config.yaml
beta2: 0.99
warmup_steps: 448
doc_mask: true
dataset: "wikipedia_en"
Each number is 128 + 32 x the weight over its row's rms, rounded and kept within 0 to 255. Layers, rows and columns count from 0. Numbers have three digits each. The size before them is the row's rms in percent of the matrix's.

# layer 10 MLP up, 1920x384, rms 0.0525, rows 911-965, columns 128-255
095:110124096156148163154162153171140145142101055117089122110118113176117158137123084167090152113138102134093132138162155078170162196084086094168128155106106173102169085115076112103116099075141169127108112132120168148134161121110106091132204091184117123144096120145171167070071121097111163142126116092123131162132115105142129117128143160142127064144154118120145092117104170095052036155093
096:121148130156122118158172168090118087057137127141133112136106162174147178081130150175075119121140206166116195173137104109131152159097124199072127164097140078111122156086082148108120184131093128159187091151053146127077124186198136111135171179157143163176092101115130119117150078201100129106116131144134131126195085157108068148151181124158107105123121169121133131127123137165171114167177
088:119092176191111129173161109097149134124179066119187193022165134155153144147062143140136110083118160089119079133171149112143137096116099159154144150134131088131175077132151143155173108160095051144079133136178129122114150121110149132073093142140151112108077113116108146138122109159118180113107087176122106144187072154118148134185097211142044121131158181147151104158146120127088131129087
105:115163085152114131154125133182074096112134086082094166162166168159157142149167140126055108126150173054123166164121109125179196221104057180124077132111182119188165073073104114145103160132149096142129119109098127109082114120117156126125163145132167141084137115153126115129129165132173142150136148132094124132214127128121059150108142152151099126141123181090088161163122152145166136107095
105:134155204114136144179151156186104146130136135157121136113119113143108163192077127159081100134122100141130140144148151138124189035135168105057123074129154209143133181105140144100071149109160115109135132180091122161150107071110127102123129125147125160122137076171152143147135190073133061140128113127139158096085112140153128130150123117142168095107081110143093122117122130113081124128115
100:103086136166195136113222213095126075121110107127167123117092119114150161138114116139101124079159151108121117133132165158167162171145096105136140107198127108168084127119134115140116123137128051123092138185155088130142080118096158059167149154117122129124199109168074112142174084104082097140133216175118121101219109192168145139091140133041153150146125140138094101145082179096169110139135
106:084075117138104115126113144188153144134154170190075151122141103086126151136109128125127110084125121109185147145132126056133158145183093149109091083155134198092125155141134165171102139140161136136155083124092150145138141141085148127121147045097148162070156116169129145109137098127166121122132123150131112227133063174154141207122107176138114096112112132124106133158081146131146144156135
120:090099107087159111178104122097094105157105155109117097107110119186121087097119122153133172109088135100106111169112116078177161163183132074095117070086140120095131140071066146114117099132181125139171192144153157170143106191126242078096141084150193034118164109115118160129184125140099129101089118101129143127100072153172142171133102101167131184151152094180134187139076126122094092178123
096:094136158133110071102144141109091140131150106143083115109075135170081119140111078152112139153126127117099177158120169172179096139118104187154158129116138168196180125152064152110120167060126146110123162121159122171124171132118144127068098067143125143117149081205128146103087120141135128082083201175103068148100076162141166128115097097099073120153139093082110123070128144146135110130185
096:101077119215151091096101108132171068041210147130089120113108150084138122087125141199109146151149161125153149147103148123140103120125130135119069193095120141143131131103095155166057060115120077129153137138156101170163150081155153082125091119137160119128125117080133183145122088169101112197172134148175096178184155179121141084083129147126114121103119019164164166104098203114106172117168
110:138113150185139138123135156128143055096102134093120160146145166119074100103165102156110115121115168165110098143141144167117166115103098129078129099095145090068126133106167171121085154171224089160118201120080059137148157099171124152195131084154145056131108098171135121060087179103119175202141075180093184147166138157149114150156093121082112150113164147147103132127156128136076149083139
114:155129108120166136166182142128188153115159122178090051122092118097152107177132169189133100157150112140163174188146105201107138150120133160084102168131125150161119123128094225123122110086130094120195149178139134126178186091098159108058183144118142062109142093141130125100106107142102173105158154098144108126120081165195130132188120130118096116101127111116119118126125163098083148084140
106:107119096129123091151099140122171115149117123102147167101133160162138106213073125165082152097124152057058193181100128127076145208185131166098101185098141158139046118115200158076161144057192133103152173109110090106159082188174141098093185095100098129073170128131132151170142156136093125120171128180114130183162030115166119171200124150121088109124130080090132132142127146128121166113102
094:115116154136144135146080152151135108156111176138131165103129135150084138177149062086111129095153166099113118249160241164131125153131103206146154082103080101135152124154127152157084133155120134086175079115174083150146097181093150133149151157082139105122072133100111132154061103125140097098162145103094120108188136119115169157101120109116107119087140131099049095145134147110113134101161
087:207104107128161119099178106117101149131163089133189126127179166085141141153134111106092107103167114154097109094121065122057140101100173145097149105110154131126101122134109122113151103076170134163160148108058191069129141149104152125091135065130147149120094081090136119144103142140132097154135158082128141110080076153161141174150108107204115127103161154115083170102130116113050150138140
093:187122138170100170115107142143096153114110118089138110119092151133203126171148148190120081093120180164159069143143170080156152084147093106088143099132127117108161122133119151145120128119163151072150142184198095104141091073115146105082123150077100108151086107141118150098050185082107106158141180184117180104233178163129112186098126199108135053162135071101176135164105091109154170166146
119:118106116161103181174159199175096163119156045117126149106099135128112125172103148196097051081189119168165145132096095185151163148115097122134063132127146117165116197133177110070095092128181111080177132173148227148142136141117207104121185116135188054166074093173187169064092108078130117126112098178149150080170139125127140132079136131124117116096113145145172121111173167113153174167163
096:096126107072138178126128157172216123114118114098118098153139111140158193121124116113127117051161045161222119138096158166110102082088118120187140137110133121163119177108167144059137130081153103165168116133174178207159115155114097063140159109109158105106106109158084129093148133107153173101150121121097124156179132135116100142119121183131144092189161126107153134114091169104065208174118
096:139087133134134100123104134072128113064240093114136085106098149111126164106095091133129079118175098110137226096107161131141145108140170094082089130166135180120152110120149162104137103110148157125117104156084162150169126106093132132122152124109142062118151104151164140065132147143185160129105078104127116146087092126133065134131129111122182145113131172163113132144167158119110108121124
098:110117156151122138139072138130138099065127089057175138088150186183157066141104080141097048105186181061123131107147215214135139129115175134156132119128120093110138146144143140137131090110091112085136176128092170122111132122146147102075183150077148051169111096169125147170117116098150172076091117168101161136115084131171143167088078166127153111131171113090099110091174095091109153139147
098:154110162165094083147162093121121102090132107138112078139123142153135141148088111207059165148170092121125185171117225203132164140127124168139135078174083099106111114144098189111127130052086154080143162105135127122130170085166210130118141120166190110169116109114149127082127132168144140146157144107106153108163118136161136087151151132079148102144141125106093151146156186165145124071187
093:078137106110091106114167137126086136094150074145175150144097126168138109120169125209085153138095148099179146164080088101148104133124136212135066149092107162117128122068125175085132149036132146139149172118131094122096146121074114125100146122133109125090150135152135149159097138230159074228130122108104161170154168078091114149150106110131094136131145151131099074090183133169101156139179
100:188106130134098112146099185132118165113166119159135145082071142112142132175134117155142093149154116151120149108108091095150162136158196150087106116137091051148099117093145153094128137115127133142150120154087069142122167157125187089126105105132187154182113119133143145148138118044107104138124146123162119149128164139110101142144130206100147162151138108098080083131065174189092119148073
103:148092138142143136148059165134119113061201099147114117099122163094096149173137132173120158153123141140130166142132129222109109055154091157133151170083165110168074090113093137133056071085131102127131147163113234141189135165105172177135157090121160088108085125169125134110076116091091132135148127194188112121165143155178118115110089112129131156119123115129114124118155173156087116122138
087:112119122180190126114104116146161127175180104128146158152119192129098089161141099095092130052184150063171121097156111151140154140191170125121106040135158178160122107145168137121181151072159089085155137127081133169119150173130186126105125108101170132068107093133141143113123148069152118118155166148105141145128117169125129153090168140112111113067146057138089143117125185136098124125148
103:066110148160177092138134190133158106134128127115128147102109121180177124138140123164104029085121098155118128134118148093086171149113123171105143174142122160154154138117156149085111081138194078122098120175124195120108215121156121131061206121133098137087149125165169122112137145133105158139195166111130150125138126135179107135153131132138116164072129136130061117182161124117136162121085
095:142130192149104120052085189113206149154144160134113064139129073090115144171130137107059135049110154077180075098083126166159127081156114152164132170123110078111154147123165114084195087134157134128148108127143135126144135114131074075078142108082094108108122105118152098092179141126120167083131131136068119180204092153155148152123073154170120105141120090128138141096093108171046107133143
109:112118095141115117158095155181139193085174137132153115171120087185159119191136121140124101123102143092105141134111161113182158159118141175170080094180059149144115164135148217170122146133156156137048140146157136139096118157126125148069098112090170107177156118116132142086068109131114130096123095147181112187114081132190097152114098168152137095129091182117113150083171107138109092124126
093:093075160133088189140090175114143110103115114076126171139119099154094082187095128099087164113178123150150102127075130093167127113106181127115090102103133161119159194067118117115192133100124100140202160134102122116105132154158120108164131071129152129109122123135140144143158101139149111131117152080142145161141121129169134113126127078185116158169115105176133120162124118121130114124156
104:154111165114182121172169110120107134140107156110125186096115086153158126170153150152108095200109136158212165114107159103122184166120129106141054110124092110168098178096129165103119131143125138040132168125091145106131128160155179136156185124159142177132101103155166115111107092160119136107126146165104171130154118106108057154153159147156138192103175120120101118084146148132091124160103
109:096109147127149137126081110113145074083161080145132163113144101122145095173115130114096110137155150143207122174093155139118147119173139168181144122154141119154153079138119101134146105101145106133131171166153090105123126133084131086123115143122126117118077111128141135167138090126078116092095124190136115132154120158131110109133114115193152134155183160114152060159108141105118109141149
109:065155205112120149091182130128163149152202058084089148168104118153135168158110167147099125147157147125181130171129149175162110161171175198103153146148101144088100113116086119151101124127160125116127111141205119120126162121145092147080128162183170151178109110143108142135139141192190117172179171155160111162140159128142197192134131161030157054100183058084151127132132204104088113168139
110:107139151137184127106151125227168130133159114099134169118129194094104166171073112129116080125212130099100118099124112106104138070140107146121092150146135118154174100099095166110083108160195110174113140160092167114133115144157065107158123110063182146129109108109127151122101137113086119156166180126156088113163134179160128176149160134165109130097178160105139152096110079117110191124101
092:166134139118112118127092110138154074170181121133192114161134135169201150180144129122141136125128153089179101120102096102125170089116141098159125124166108152106116151153112177098142146067212084051158176107145117101130146161146152162099103114164116171079167120064167189159171158157172151170180134085157124107111133170149104155125051119103162146097131139129074112078151143121158129162135
099:132107138167142071183102118089105111145146091148099149138078145128156167110148118162118110150170195138143100151110186168135135104117118112116143118148135079129133124105175139096170145107126116046173107108121132116175134147124148084150134169078117143144118111092178161175154143139096162175184162124147128184115144139140152162033107113118056141166157148155154092143088177180092069147156
101:094147150153117106101166139099151177096121147125130108057169153130114087192154098187138119155123115080185092141170118123132152119117085132168125084074104162076129144130100151136146107054152143123125122170145110147130125114158139142093124092145087140134095127170173137137149100109149133136120137198142123120131098128141090114084129123109141172140161128150105130069152160108069120086128
094:130093105149185109131131130163116112089145115168103166058107195121160239153122080131147101129115150087161186151164083181139138204142077143073118126106121153139149174093112144135067090096128136167154155140144126119134170111121088099128142102142138145067156132181107157089134184134113045132154105162194117100164091116143139123113152124087151084163150098172112151172100209161122111113171
094:152116129125119155163115121135161126137110134095164101132087148166122108106114109225121153223160145126188214151145134165116116079126112127150134135128076146090133157111115161128120119163140088179097125160151092111096119123161181093145138088107129147140085116176163137100165186088116057134133130155120103112102135121140167102089117178154092105180144104059150129079117141151130209094099
105:169110195157141110172124135098217116126140109119122146137130166145071137122108109111054077096116134171111072156107121149135132133119074106097067116136191193112163164124133151050131074130175114118150117176141183100148165080129109134137177116196161127110136127131182155071102111060096119125119134097128167136103110130135125153147155084166132096123094066154139136101108147094091147126091
108:154118147111121118158141104184121096066140106136119133141169161111099206158123108161122163124177151113152124176116128144097096121166131132170131103126107124126102139094124132167136147134171109153146104169144156035114064137143111111175118089104123135149167125136134167114126149146153032102173115150137079155131155085117093139192131131156128118190189109100112067104102160119114097139129
116:106137152086131098180156096203087064115120147095102078090139180127115100169115155130139108101141214125167115099113138102172151145118114130139084166133155150133140101124126127083154073077173144130102138142105130144128108089094143123151126089136148123078085120080137113096140136120166062144148154101148090173099128195117101141152079078138140103131143069088089137147185198146072117072162
108:097077111182147113127148158110184120107142114158133162140135127100165124135071109146130131083192165161097160086124176140113175118161068120171085141109125169171115152093187136141120184169197145142159161222168130164137096127128126070103167107128200163102114093156131138166132139167146176103165141141094163148115119164144127133102108148124121137089115122090123124018137151130134133153137
108:105102186163117148139152123135090095168217103119097149076105122125152153216143119142105149121101140119166057123144165171160138098144156094110171069081134121108199153100124134123090172120133127076120127107101137063141158112098123157096140134168177128141157109111130125098150087146127096116165167202144154162104104105137106115075152125048153152173142111131085093132122108183127136112109
102:148168139168219113175092082139134156135186071149130149153124128099100143099114144158142110174127162142135125135150175136139192133169148147131050170108106138154080100099176111162118116174185107153141146149119160087133129175122102122185161145102212054120102101153187079125078057123090136087156186148140130107169167123165161128189106098134162105076118165146033136167156145117129136106174
108:067089180186135078178126101146159106130179121167134203123132137129121181074116124133098093130127149147149166132126130144105077102126116103095120132102118121111137170125112106105068104140153143142209094110057106076149084067082136127061143066112151095114172118140169136153161174141125116157098100172061144134131102148147153103092111130076108118107136134160073142150147153100141128157143
103:126096088127123147151105128173146170073148171101159102159124137116157141169125155153090159080141150034134203180090183108105110189155122113168065097138080165143146093129195108178155207134158117072137076173135107131132104127105181122090106127104153172158139099133101079127104097126163151141137102132127112120124121127129162135113103112212173142142075178114127125140159119195039153086137
102:091101133133143149144134128151106129134113135089169128118115135100125156120160133074166054129178178125162103158108202128186154138123070105083146067155142129114098211119148184117105088155172150094133097153072138150111148175101121131194098087162069119105110099136106192089066157146151100122162128115162153156136119202160114111168066071096151116082127131117166127120182193114133163170133
099:106054165145078119126160141096136138108126076104064112147158137134208168097148109185093105131147168115112171160132223158116164165125117124093177170114079084153096161083110098099093123166143088100118146091133178137101105160150138116107137103179138162141052102134125168098160151162144138145157151163158159133157142146133099137112105093152180117174075121125116162125128175154117094129095
100:134135189147181139140096154117114121059154070053205118118064184161121163098126090103119101108127110111164113111119106193155130117171126167059117136109092104094129076135117090125079129108173126120223154103098186120143135167105127148099127182107115086121127116071174141137148141109156126185163147119111184159155099130140117176150135134120088174102151099107168165087113116175152123132163
100:099131144122118095111124125140122090101194128159150163054081166166179068171091104136082181105112164135151145202166140099129126083101119090114049094119086149166106126125127109178128115150101105071154110213102130182073119216097142132089135117167094126082205085072133190124166122160068085086194133153126144147156034230174106115122068096080078139181095137117074089167102129114133122066153
091:141065092127117110096107155101170105113153093131143198128127125164166138165114175110046119188122120098119120096120086166086139116131123114153124136102160134170080173134130100170073115136158113139210099123197140150116113109113104084121079089141184157124203087155126150135130109109061152094124150101101202146081092100124114161124095094148166087102114145108096148147131203145129171087153
102:142107129156176125170075137231185097143131087101114078114088104179163121109161149136090091143157142128094097189117141175158116120123102157122154135075140177185115099118101103143078155128128069211107192104159080113141151149118155069169114111111156149124070107138114138092090106129082113156116068185114114124136156105116112109090123171110075174127120060177131175129151156085099145093138
105:090130135148115073117078124080167130126129166078075105059136104091177131131174122164096104173144128112167165130170114094126176152137088186130107158115145091125094191111145158129078114096118130136136156117147123091171196169057132085136133136184143141118146117156093168114079094134120126109146177122041151186143132123115090157112139141145219164086142143148104118140170127125111117164083
102:160170187141103159142150143107108168131141091013164111109148108126155146116151112149091092097145125165108187126147118119148120144065105180115132073075088134170103117117150114128122132108178087090118117100090167118158106150101109094124164156177170145146121096079121143145099048082139131097124173118093078133134132121125104144098097145104178132147142160120133152098183173116087135149059
100:098137084111100135192123088135101140078174125105117093144145154098129125181175122111129152097098160156145149156111149119139106106164158180109111149072096149162153132051152137116104132078148130102121148125103145079085079118145112073143150099174101148092184114111095149121139165113142097144139180129130087088159177099143182175120134144102102134186095087075084104116113113129099081108149
# layer 10 MLP down (transposed), 1920x384, rms 0.0484, rows 911-964, columns 128-255
096:118157113154150175140129123130093131089084095131057072154111216119175062118174131063145202127091124070123161094109096097105116091117141154162161173114125140062174110098129130124116131123056122171058107104139119141113178133169136133166122115147114190159105130103112192135090125134145156136142151132092133156113134054134162093123094184108138066117165156177116129102137117109112121123148
098:181215064134150118130121129097161156122135121185122129132156164140105136106135141148095094145113159089132136118129094106144155139157169129114149176102110147100148083129071004142190135155064091127110146146142115106119099103131123169134113141111111095148167028145146121163146163110132081115123098139113127108106123138146109171119192146125145137099139191162137104151109100156081084181121
092:133153119171136178127115112159146164097115085162146201148073120113171117096091160145158102149172137173082131151120135163113110137126101141133126192128099147169120135132100110123107165124177094130197164046220140149169118131159113111144161091116151141141081073030132115127188140164150112114109187128180126164140133120105119126141119036098119143117170224200127152127097165148142097112117
103:115067073158097135172079112131090093110109121143115173109180140172131115095137137053082135144140167114098166106151076117121132074095086159123142130130164088086141064149117123106113136145123167148117150102149091106134111032137096107153132130148104135132179083118133092170165142126156142130131114120140089078136147135104066098100164117214078140110173133123123188146149115205140163083117
104:212127075141136135114129096140079110110143124112157157188112172087123139141105058152160143136078100099134121160086124052166157061110173090126127156134096078144150156113102156161136148190114183121125165169152067167126193061075136111122095141173084120182064010145099168100164156071109147142145097140177128100120090123124143110151128093163156045133147172168133135145150109116156100148188
101:126134107184192063116142098130105157136100188125126112141116105094174152164164155115187164147141135101067096096126123113152095065118183160152086163063196076127099120185142115173103136117112136068141155109130111162113089191132070140117047113106103134128084083112163156227128081106067137160080113144131118085113112138121096147142118158104131127089078117160143140107128168130151121120128
108:112125145108106163204170128183172107127099134091061138127163118093102145191155150114121150183125094133126089098118161137139127149169123098127118181078088132136087107124139128124116150095082150080098161117110167126144160169160079106125120106194090109156125131078116115119130116196138126107106176140111144141118146178159149117090143155128128110138131152116115095114159152077121126157171
117:069161160172126153082113115165105115127121189172127127166123151100135117127220146138142125103167116082087113128115147110157163128155108141181135111102083136118108116088151161182146024165134144133091137108082132145174120111102099146183136147150146174152086128133092108151171084101121125088129165114101118052074164119157151121190190124150128119128113164177156139160143164158154120084092
100:103155126163077164133155191088142101100117094150083114155228147086078095082182047083090097109116147088126127145117100151190146147097161110104172139134155110106110141123067116142096077121147156137098094133164093083099097142153147084086118140124105125151076109129163139114088125168194138110083158164097082154108149118106194101065149117103100106214118108159115154107127104101147157109103
097:160095126082076183099146113137130141149105104105130130172180135111056119136152169152096172170113124163159103122122085099086083104110106098127196135107176103109154127106122123138165098075148137177163134136086174078145121133177129076098134185094165114099141127128149191150122125159162149126123176168086143104116148098102124093147159102141069137156122152100159148176163200076118146164089
110:197118143113136147078053137147151127099153126125086118161134143078168103077049145157199185153098064128122098159084185119132136133091126113182147113095173122108060139110174100133168145138130173144148092146058097122166131118140105127115111120133135155094117079168122135176137155142110120094116108142171140120136123133135117193111115199104101115128145137194154157128104022140121122071127
107:137073117110135145122188116095126172112124135149178075093167164097083076118091137111139137171093151092140138113118117193171093163101137112100107074144148128102144110184068105119125180076096109113104109108173162107108141151156163131070143124143105107102103060199165122146178107110161190137139189083127047151138145165144155156128120039172209138139120128102129076117166138124127111171167
104:133168136187109180130111171153147124147116131155112107106124095137083155120111104183115190126108111137093156173103134120066107142112141125124113188148152090121105058130174110137206119159132112090092118145135091128145110144172092098095136118127113096146151130096159134183205108140097117119174129162093116124170027093142123114143149141121114107099147104112087168075122126108185148089078
087:198086144127176120128063137113128129092119133110104098122142114100117162103064177102142118110108079064115136088142145107154098081111142122097118124115119117142144139115157119125173179145112155120076108167117169093179155089114116206134145078188141103120148070128086116105150125126088052168100170166075089088102120084160117180100108098125113147210134142155092159108137140120088172146109
089:185122161172061095114142095084084177137132123167119112142072101098093119142131144122158204186173103183095159168129124156086110077134106166122134163108126114136134172188140129139140070146138152151195097121132152160111176162150140113085118136145112188107127072090144105121154170116146096143079111111204078183146104098155117126114167130142125115132122155142059131085168112106091143162189
097:106110129073093137124117095116063053120113107117102136087149116165129074114115134131155130149181160128099145138112174052129128135108118148144132141117126169141093196181122120127186094127113103171143120140148099134112121139108166150104110135114116152167043142149153102145145133126099161197098217132128104160145145131101034085102079122128103111136089122074157140109136144132138098137144
117:111068098089096196171093109106133090168116130131113130185188170187133116112122156168110145122139081098177108164106140128157128104112105102184142105091156151147126151076183067116085172110111064157126085148089132126101120080128156103131158160119163087174118095124129146086119073148108143148107118116111095189151129107124165117136151137172090122095136137142137145122163185112169189105114
096:181112097115112158150084090142116112169104092140081183121141069123104132168108126150179113120143161132112073190058145092136146106127159133149055077107135096148160132099126115111105093147124133098176183133090097113133056086135113140122114146115079117106152057128088122111115185159131145151115136181091130178084135108078141150176083142090151082106152115080125082096103091142095088145111
096:161144147066117103096089126124128098094085143130158154179101112164117129093126152117165163122115134102058146165111127139168153113130126104168137168141116131137090131144160070169139117112111109131127166109147057056092096133114091139147073082166135141155122142102158148159112089054170095121174169124123112135146170134167127141144182114128100145150129142078110098132161090119135116104207
098:148131066100130180092084132129094059081128134162172127157142144100126128166095091103171176106119137157113110087150142167091106100079106087075119108118071154066125096134131087134118138099136130153154188137072074111159099230120122121149094148121099103121143117105164089180100182064140095077076128134210123091165121099112134177105151166153195139124128104112094148176131092133129134124127
101:118089092132160135126153147124115142139137134093124026161116087127128129165156111129127170160165142147152094100151122091169128073150112115181172133116111160116077165194091105112187201107123136174147192129133130141165150111130177121144103103166098110100121108119152066114101140140091096164079054114106165094159107134139161151144091128142139182151120197078145152071176139152222146131132
091:157134130105106080155143094176150110106140079133090179080098137172118144130134101149171179087112129126147110134093144127135126166160109081155081112130174156075123100139052155098134084131097192106043194116101142119134130096132178112118165128157145125157086004095131145154077123158119094146174085135112118165141119080114155148128155059166122149197143111101158116146122125096146109134105
102:177166147056107111131128106101162112121175072135135074102137115110130110188146128126135105128178101166097168112131118086124129166163124168112110196132114092157159056143203095073191128119064132123135058160096053147153135099139120181118133126112094157097117121077111048090136096154136160131108165117118115167136181155128109121072144107109133125134138130121146145151089105154118179105174
104:097134187167077121100182117171109157100163116111081102093154143107109103136163115148122113174148143130133105120117155177078082173114098152132174193111107076138166154107093143166109140105134095151124151148092162120178101107101126113086094111110144138125149127135159138123104100186172177182048129115156128141143117100165156097061085064166091149106133106163102086109119175083172156064113
090:130155082085091112150142099148084146148104159128156125154123136114092119172181146091047125129173138093177138118126110119098179173143124095110122131088150139175142135094079128118255058160083082218136091132119127178076075137191191089121105146116115166149066126135109143121155072164121165125114140107124119087101115154163134111137116146086141116140125134149109060150126128152170159121081
104:096154089139122107120122163156133129134131139076106107159126120190143086094170131113157124070135106084142097117128183152065108123097139165078138134142161142114153076152122080129135112112111142078082161108064109184147156141139124149169175117163136096112150154139145088174119150152135143095170132098111103125173129161063144124165154122143099152119127108131141166202135093160145193114139
099:139123139121121129117154159137145143147099074121124180131150121060132117123093106081158140182141111094141142156108166083187133087156152105162160111140131140070110068175145093094162106152074086123143148115126101157133128099047156098130183133088119164136144069145043111183155148164120162079118098164111052155146112110157112120093108127131145053141081128110148114128113135157121089132066
107:151186147129068146059148075156136150085137146087121104139080145124087114127136137136118188155110146132156059143153110133128124115077123139151190169153158143155115115087123122132139161178123131134088140140096164080133020100124109120173108118146131130123148138103155210142102125119131110139148056104212177125132160114113204118151209143130117137126099136117098150142200181063182122158136
093:124156171112144106074188091101184155147157085120187182134118140111095135167174104123137103090101140181083040127105076124113121112075149106049120114100084138174149084198132117115094155128079136095070086105145126164105099138164079120142182119152100106085166133114117101105155142125097147212166125159191124117119143117125163188130107104132113169097119095146128093177081131121139123151133
103:164149118132120206177118072119132180095171163123110093145119114129145170104158169123130118120158124160172138084105071137075094122108150128165120122121093134092175176113143111067155095116160139086098088120190114183118140083164110102150117109117142164096142055116150134179147135073102059114090132098159175139106166142110100085145086121102150187129105113127112159137139087161116155133138
107:080153147119071122112133106223097125111099136156157166073157102109113066158121123154150128195156079107202126153142214117065160174149098154117185133080179145185143133134093093142124085098139106185108192114122142132109132125101145088149130142108111162098119112115140137179102089165115155149074105130172111100139108073156168092115100106176073146122167125071104126146097178167147120140095
108:123109173114131164096099112139114152146160112083130085103097091145095121115096191162191148109111114145153157169106032175121149140120109175238103126148145079155132086096187165158164061133108074111125095124167136156000091135144110096139134168147160130151109125170100097167149109161115142145109112098157124155134172151107098136172118121088134117185130089194154105146197127157123120139146
108:130136099125136160096108120171182144116114117137164141165098122132113192108136177160140103111133156068107048128146120123140170174152121069134083154150169093187195135105101110093104118105109122090119108119116142166157163096105137136093107107131142127121142103088149119112148095124096125122096135185147143148165121140093134105173226093149127211124109127115083152141184127171101204150087
093:179147093107156107056163076156115147165126130124126158178115122162203156140185194137135104115169136145189099148142091086164100154111108119137137124156074117124119131138155109146126112137136151071207115072161120110151065145163125159095102103122139132141126201133146105159127119116130122149194136104133134097125117092129163161111154093035114133104126129146064094159143133127135171116083
100:142168071160127085150104125150120131153137123164146143208143140113154153108060137172146105111113148144092171121087138111119125096133115099167176149094169121073117143148146141115164117130119122125176094111125155152163121098140068139161088077121082156161110104082098089157137113102118124097123104140173139178055171130121155119104140145097129136077136114137138094112149016071089082161112
100:130114125086146087110176159109135127094126121107165164129103134171086049161099175101079165103118058154165073065143140133166150118103127097134073085059121105120115144168100100133182114132150159098101126166146110191122136083059088157149155119158080162115123086176172152159110154114160130100092086131178101098066118090138149090117125128165142109110176116221149166118141145120161103110158
095:162101130179150137140137074089126101115140109126107176073094118228110111159103089098149133113162089150133138111143179109139161081121152118143132097077133100124110153132116124144086088088177111142163130154187107068155159140118102140086146146109101087126102190129146194106126089157130112130106156178070136142106136125121106089104236152141112112140124154181069155145131101177152138163101
095:099115137117088143107116090133170136118065155196142158125116120153140137182152174174141109116147109086094120139162146134105150161114149133114073136111116111110165131131125120090162127146117148127074077114083092060100142125132169137126129157126136107064151149127143185111161142126138101141111094079132138139092152159172119129065145075096159172159155065131150120108120165165081149119090
106:110115130152107123167197131108127164173162123108223077149116118118127120162114128132101125153153126185104165086132099097152195115091125067090148110092125113063146109132120108092142169140129105123083122107117083119173112097114101127099116130123111074049100072133146093134113118116138183147074136118110128173070172162157205101158156129111123176115114133115134092168079201161140133134105
105:153142099150181162108101145073130077104148182108101128116116166053147091141116076092165171141101093153142124155069110059140133135168139114095132134131076164154123120140159151152167132120154103103090075103144140113137142134092077092106183087069122103122136135194176172148133130107066117136130130145123100141128100174158131100182149118084182143116158141136146179107164157112134128170103
110:123097084089086137079140107211069097080177121119135071117197122111072106151108109148116136111123113165134117067103178126167106106077176149105125141098147112125155076146103131133165070136145183153159078085111146152100077104104096159169094157169146153093089129090158097111168153112120139088076078119147096122149112085069164080157084100073135165160125191146106155105109136189143087139108
107:094140103091145165116097110147110102099188160140216115141190132080111116119110134148146170174067118155137114150108160092144108137098206156106156112142146178168129110100108124178095127162104192150098118124137066132165117094101120111208108128111087084115141054107087109096144153167183137080129168147122172044154097115118112093109174119125108133167174101158100097181126158102102064143150
107:129164114148136136085173095166099079125172167144148115059128206140142119150185100123069135142150151140075143148112073172129123163112094170115127116113106149078120083167113130175141150144161183139133116141125211112065129133179183100126149105076188087104105066128152119141140144153096096096131193156089143132169061090126148116108158105075200150143113148074159093196100108150061158127109
102:103116148165176105110092188130101133069147127138153152176139172218169190157091112099162127123147157099123111110134168127116108103136122233168178160145188085094089129104150162111161157085104117152140075147072175125072087107156114113107131105137159131131123109134121104083091087119177096117150160181169149099048117112124068080130121125113137142098162095131113184143109144133133164099074
107:100117111101163104127122112128138117115115073156111113131087107149131139131175124110163163142092148173146108120115152054129103072122180127141139115089152057127072084117078117106157092143131113123102075139139123122103117132150124147104110083122104114063088064147116142120150127093128122149131124155141108036186138165143124094137122135072118127120166126204151174127091142120182115137126
102:126143105140085141112147127127107184094101171132116120168107165091177211141141136114129129142060155099104050135092137112144105144165102110163115130076146141087092123129190165160131085105192155143157141194086105195146136131187144171135093091087140106105142084129113156112092098139177171145067082190182169115153130129076128130151149181164110115125114119109170150156166100186102140106111
102:191136190102126158093181137104125112086173144128028128183141138122174121172161186166139154189149176123108140126135113094157179122140096092170145097098123150126118145185151127151161071097152089113109091172166134148129093157122083159094118115177154163159136068123118136118106172150145165137140118133121086150135105101116104118139118151172104121100093182214150150097167157103094095120108
103:109131106138106099147100163163115112104122086090142156223142178200150129156151118080126132100176138067087066092108087076164068093145165108117141084136108118131111134131118119109124128135150131148090181102118106174109130136096122132126157124137200111191184060127134121132184145074120130164132135132120098160109101139198180125191047116124148167108119149130125106175157089162126169171085
103:072154185170151121057118102101190125082125128129118207177137179139108107171135211135051159122201090136130121139074127140093121116048120129109204131133149126126150140061146068099132089098088144068154097130187111120112077178127119121111130120135190127149178077113103062129138118158102143130155112116123088092074093083129061072066109123072185139163131130141123129104140156095090115169114
101:148152159116059191117143133140159146139209087135052096120083168113133135151119152147134122095100108210173150148146075098184128158115150125203101139136148086220140111153106140126187089150107117124169154088093160157115173135173101166144129150160151153144155068135133170134091143127118152097119111188091131162098163171108127074118150108161146108085101168073167092138089127130133072104096
095:104098113108079131126101146111104150135183130139168155097184107087082169136148083161143136121167109146094159135033099034141101146107080155136123101127123083132142128167108151187124095118159136159122112182152116130138169187162127116164121147140148148148128089121118155117187102145092085101121119085120111191149139108173190152159105130133182169103120187157126149099111086153106086152097
105:120108186115105095123130159059106078144152165172082158139195128144085151085147137082179106179095127119111190133121140150139135128133148147172111096188136078161097144091118082143118101113107174092157104135125139152140124199159091140062136105139053110088145195064117161160117131087162096071103167085153183121144106126182188193185132110117146119142109163101099122148097159151088117145113
108:115139135135073133096100179067150121103155141093118090093125115125150050126108121164148195155105124138135149124180150006176133164154152169171103196135194107153130124094070164156104051183140113140099125119137130158121150141072103109125110172158173074130118103127123109067048110090102159124069159069101152143141126102096112104059128114172150132112085082157146115163125106121136130105152
107:151109149130123178133148142122168084168156084112202105206122145099184140121088157156155114079172200149067133125126138120095127137136151126055104076158232125084156066099107117099150111134081105157102090057110113186097116133152091128070135126164102128125088148151130131126084180146146159116130073141111131129126108066076137126146132126131180087122122115148055116099110197129146137143099